python train.py --intermediate_size=512 --vocab_size=1024 --norm_eps=1e-05 --learning_rate=0.0101 --warmup_steps=200 --decay_fraction=0.79 --batch_tokens=[32768, 65536, 98304] --train_tokens=293000000
Each number is 128 + 32 x the weight over the matrix's rms, rounded and kept within 0 to 255. Layers, rows and columns count from 0.

# layer 2 attention value, 384x192, rms 0.117, rows 350-383, columns 96-143
[[ 85 133 114 123 149 108 171  59 191 164 111 180 127 140 130 189  85 155 118 158 110  99 123 149 167 206 119 105 158  99 159 158 132 176 112 121 140  86 118 122  77 119 109 140  46 120 128 105]
 [173 114 156 136 158  76 126 131 136 132 120 152  98 101 135 148 148 172 132  97 111 117 107  78 103 129 133 177 153 168  70  90 159 160 108 106 126 178 108 131 161 144 137 137 102 141  43  88]
 [ 99 136  79 180 122 113 153 160  93 160 101 162 159 123 113  94 112  73 152  90 156 142 153 127 141 126 155  92 111 143  74 103 130 184 155 108 155 159 131  90 142 136  67 121 111 148 132 100]
 [165 168  86 105 117  70 121  89 133  86 124 117 140 128 113 169  94 114 182 136  79 140 119 136 138 135 194 133 119 115 129 126  66 115 138 134 169 161 148 115 120 111 132 141  80 120 126 110]
 [127 128 124 164 137 100 180 126  47 146 152 133 160 116 164 165  91 100 117  99 150 145 145 155  77 155 142  82 169 160 138 113 122 151 173 141 161 110 126  55 169 188  84 156  73 121  66 117]
 [107 174 126 111 116 143 105 107 142 101  72 130 155  97 166 101  80 147 136 105 129 159  91 146 158 126 150 168 126 171 176 156  74 140  84  91 149 139  87 118 121  65 169 146 113 142  93 143]
 [127 157 157  97 136 198  57 158 101 140 107  99 128 153 105  72 181  59 138 119 121 131 136 163 137 115 120  91 152 126 103 139 140 126 133 152  96 102 138 136 128 125 113 107 100 191  99  90]
 [171 161 168 134 133 118  92 166 124 124  83 102 128 176 148  93 141  96 108  91 141 108 130 181  45 130 110  70 140 147 158 157 139  78 128 147 123  95  77 154 151 170 142 120 155 140 162 109]
 [163 141 180 114 137 102  96 119 100  97  76 163 146 169 160  95 129 154  51  94  90 110  93 126  99 164 130 125 160  31 175 193 201  97 126 113 140 108 118 111 109 136  93 104 123 107 103 190]
 [106 174 174 136 108 153 203 162 126 147  80 148 100 143 135 117  95 157 116 144  93 123 145  98 140 186 125 108 150 134 119  93 121 162 128  79 118 111 114  63  87  85  56  85 114 104 179 102]
 [121  52 127 122 109 194 152 114  89 171 195 115 111 120 102 118 118  82 199 139 123  90 106 153 140 130 112  98  42 146 159 123 115 147 133 154 120 149 100  72 160 130 101  99  64 124 155 138]
 [110 129 113 162 152 197  73  95 114 130 104 164 129 133 128 126 134  95 158 115 113 120 140 120 171 149 119 190 101 150 113 102 133 138  88 134 137  99 125 133 133 115 119 173 158 118 112 120]
 [141 116  99 153 140 120 168  92  98  92 150 147 125 104 144 141 103 110 182 131 153 103 132 108 110 140 115  88 160 113 114 117 157 129 107 171  84 127 145 131 151  72 106 154 195 145 117 149]
 [179 115 156 143 155 137 114 155 112 119  90 106 143 138  36 155 127 142  91 109  96 124 114 133 171 135 126  85 135 113 161 170 103 159 174 127 181 148 149 180 137 107  95 164 155 156 106 204]
 [135 116 150 156 120 160 154 156 147 188 127  95 168  92 156 121 116  95 127 103 182 147 159 151 127 150 141 181  94  89 131 126 134 132 132 126 122 141 113 153  18 101 148 142 148 124 178 143]
 [132  89 110 131 154 102 150 171  83 139 106 121 115 150 161 150 185 138 116  95 172 129  95 121 161 166 119 136  67 157 103 165 155  88 103 146 105  89 159 114 132 120 113 137 110 117 106 143]
 [168 140 131 109 156 137  55 163  88 127 140 167 158 179  90 121 197 135 119  99 152 107 181  69 147 153 127 140 131 181 137 178  88 164 157 111  73 105 150  48 113 147 122 107 216  63 102  45]
 [ 83 136 128 135  79 107 136 117 130 150  52  81  94  94 126 123 135 170 107 109 109 146 119 107 106 144 122 179 119 164  87 146 145  91 149 162 128 122 127 149 176 126 204 197 144  90 167 139]
 [150  85  93  54 137 138 117 116  87  96 100  90 178 122 148 157 135 161 130 144 130 114 168 113 198  96  63 120  77 148 132 115 123 190 132 154 107 169 109 106 156 155  76 149 152 141 120 129]
 [ 71 126 111 108 110 141 152  80 154 117  88  71  39 127 135 128 141 141 126 156 178 163 115 148 145 168  82 138 137 186 169 160 103 146 160 100 117 116 103  95 130  78  86 143 164 141 107 156]
 [110 113 166 127 121 137 153  70 141 182 162 146 128 112 147 127  55 153 124 108  63  90 161 149 165 142 142  53 119 132 111 116 161 145 199  97 113 132 131 131  99 172 118 109 128 149 121 174]
 [168  97  59 148 118 177 100 131 120 130 127 104 123 140 124 103 120 136  76 101 127 116 136 147 119 196 123 140  96 129  91 107  95 207 128  58 103 186  60 116 109 160 172 129 158 144 137 179]
 [143 135 171  99 148 123  85 111 152  79  82 139 121 158 121  92 136 108 131 142 150  81 148 133 103 124 176 170 117 158 135 147 106  83 165 139 172 129  76 139 143 152 189 129 137 153 203 118]
 [125  88 123 168 112  75 178 155  44 126 122 149 158 102 136  86 116 116 172 125  79 156 101 114 163 118 133 116 123 109 155 207 128 134 156 116 166  90  85 174  70 133 154 110 184 114 147 112]
 [114 146 131  99  90 143 113 108 135 104  94 137 152 115 158 102 153 135 181  66 116 113 113  82 162 176 122 126 111 167  96 176 135  79 136  93 149 168 149  99 107 161 116 120 125 143 141  98]
 [ 91 155 112 110 158  72 109 109 107 186 168 133 139  77 139 131 140  80 145 168  69  59  63 162 120 138  85 115 107 187 152 177 102 119 115 136 119 125 139  84 140 168 150 129 160 129 147 193]
 [169 112 124 158 125  90 206 135  81 147 130 123 163  86 165 115 165 123 144 119 136 131 119 108 123 151  52 110 134 125 109 120 109 129  54 129 115 188 163 217  87 161 100 141 130 125 142 130]
 [191 109 135 123 141  85 131  92 103 127 130 174 137  81 129 103 168 126  73  88 131 102 115  99 128 109 125  73 121 124 157  86 117 144 190 148 188 121  86 144 139 109 124 123 160 124 134 156]
 [ 79 129  73 132 121 143 153  92  95 122 119 120 124  76  98 151 149 128 117 116 124 128 101  96 126 132 103 137 183 137 167 102 103 172  81 147 159 162  92  79 128 156 142 125 178  72 160 197]
 [142  99 133 143 121 153 113 117 104  86 130 117 122 111 175 238 199  37 138 150 101 118 135 122 153 121 172 109 142 133 136 127 143 138 134 113  52 131 159 131 121 135 141 109 135  97  73  82]
 [160 150 102 116 124 112 159 145 123 109 145 134  47 125 174 131  91 118 154 120 150 184 137 125 135 174 124 143 179 101 161 107 117 136  97  83 117 101 157 128 157 117 109 137 165 120 104 124]
 [115 148 130 161  84 137 105 129 100 128 129 119 101 103 154 118 197 156 122 114 134 111 206 141 106 103 105 157 168 180 139 177 120 107 142 139  91 151 132 153 102  89 196 111 177 104  76 154]
 [128 127 102 174 160 117 144  87 139 121 178 128 105 153 117 110  84 100 104  97 124 101 105 103 120  71 141 110  83 116  85 190 157 116  63 126 116 143 136 143  99  94 182  90 178 172  97 134]
 [166 146 135 143 135  41 117 129 111  83  83  84 111 150 178 156 145  93 152  97 120  85 105  88 145 149 150 142 140  80 112 141 155 119 166  67 126 130  96 118 121 159  82 105  60 111 109 147]]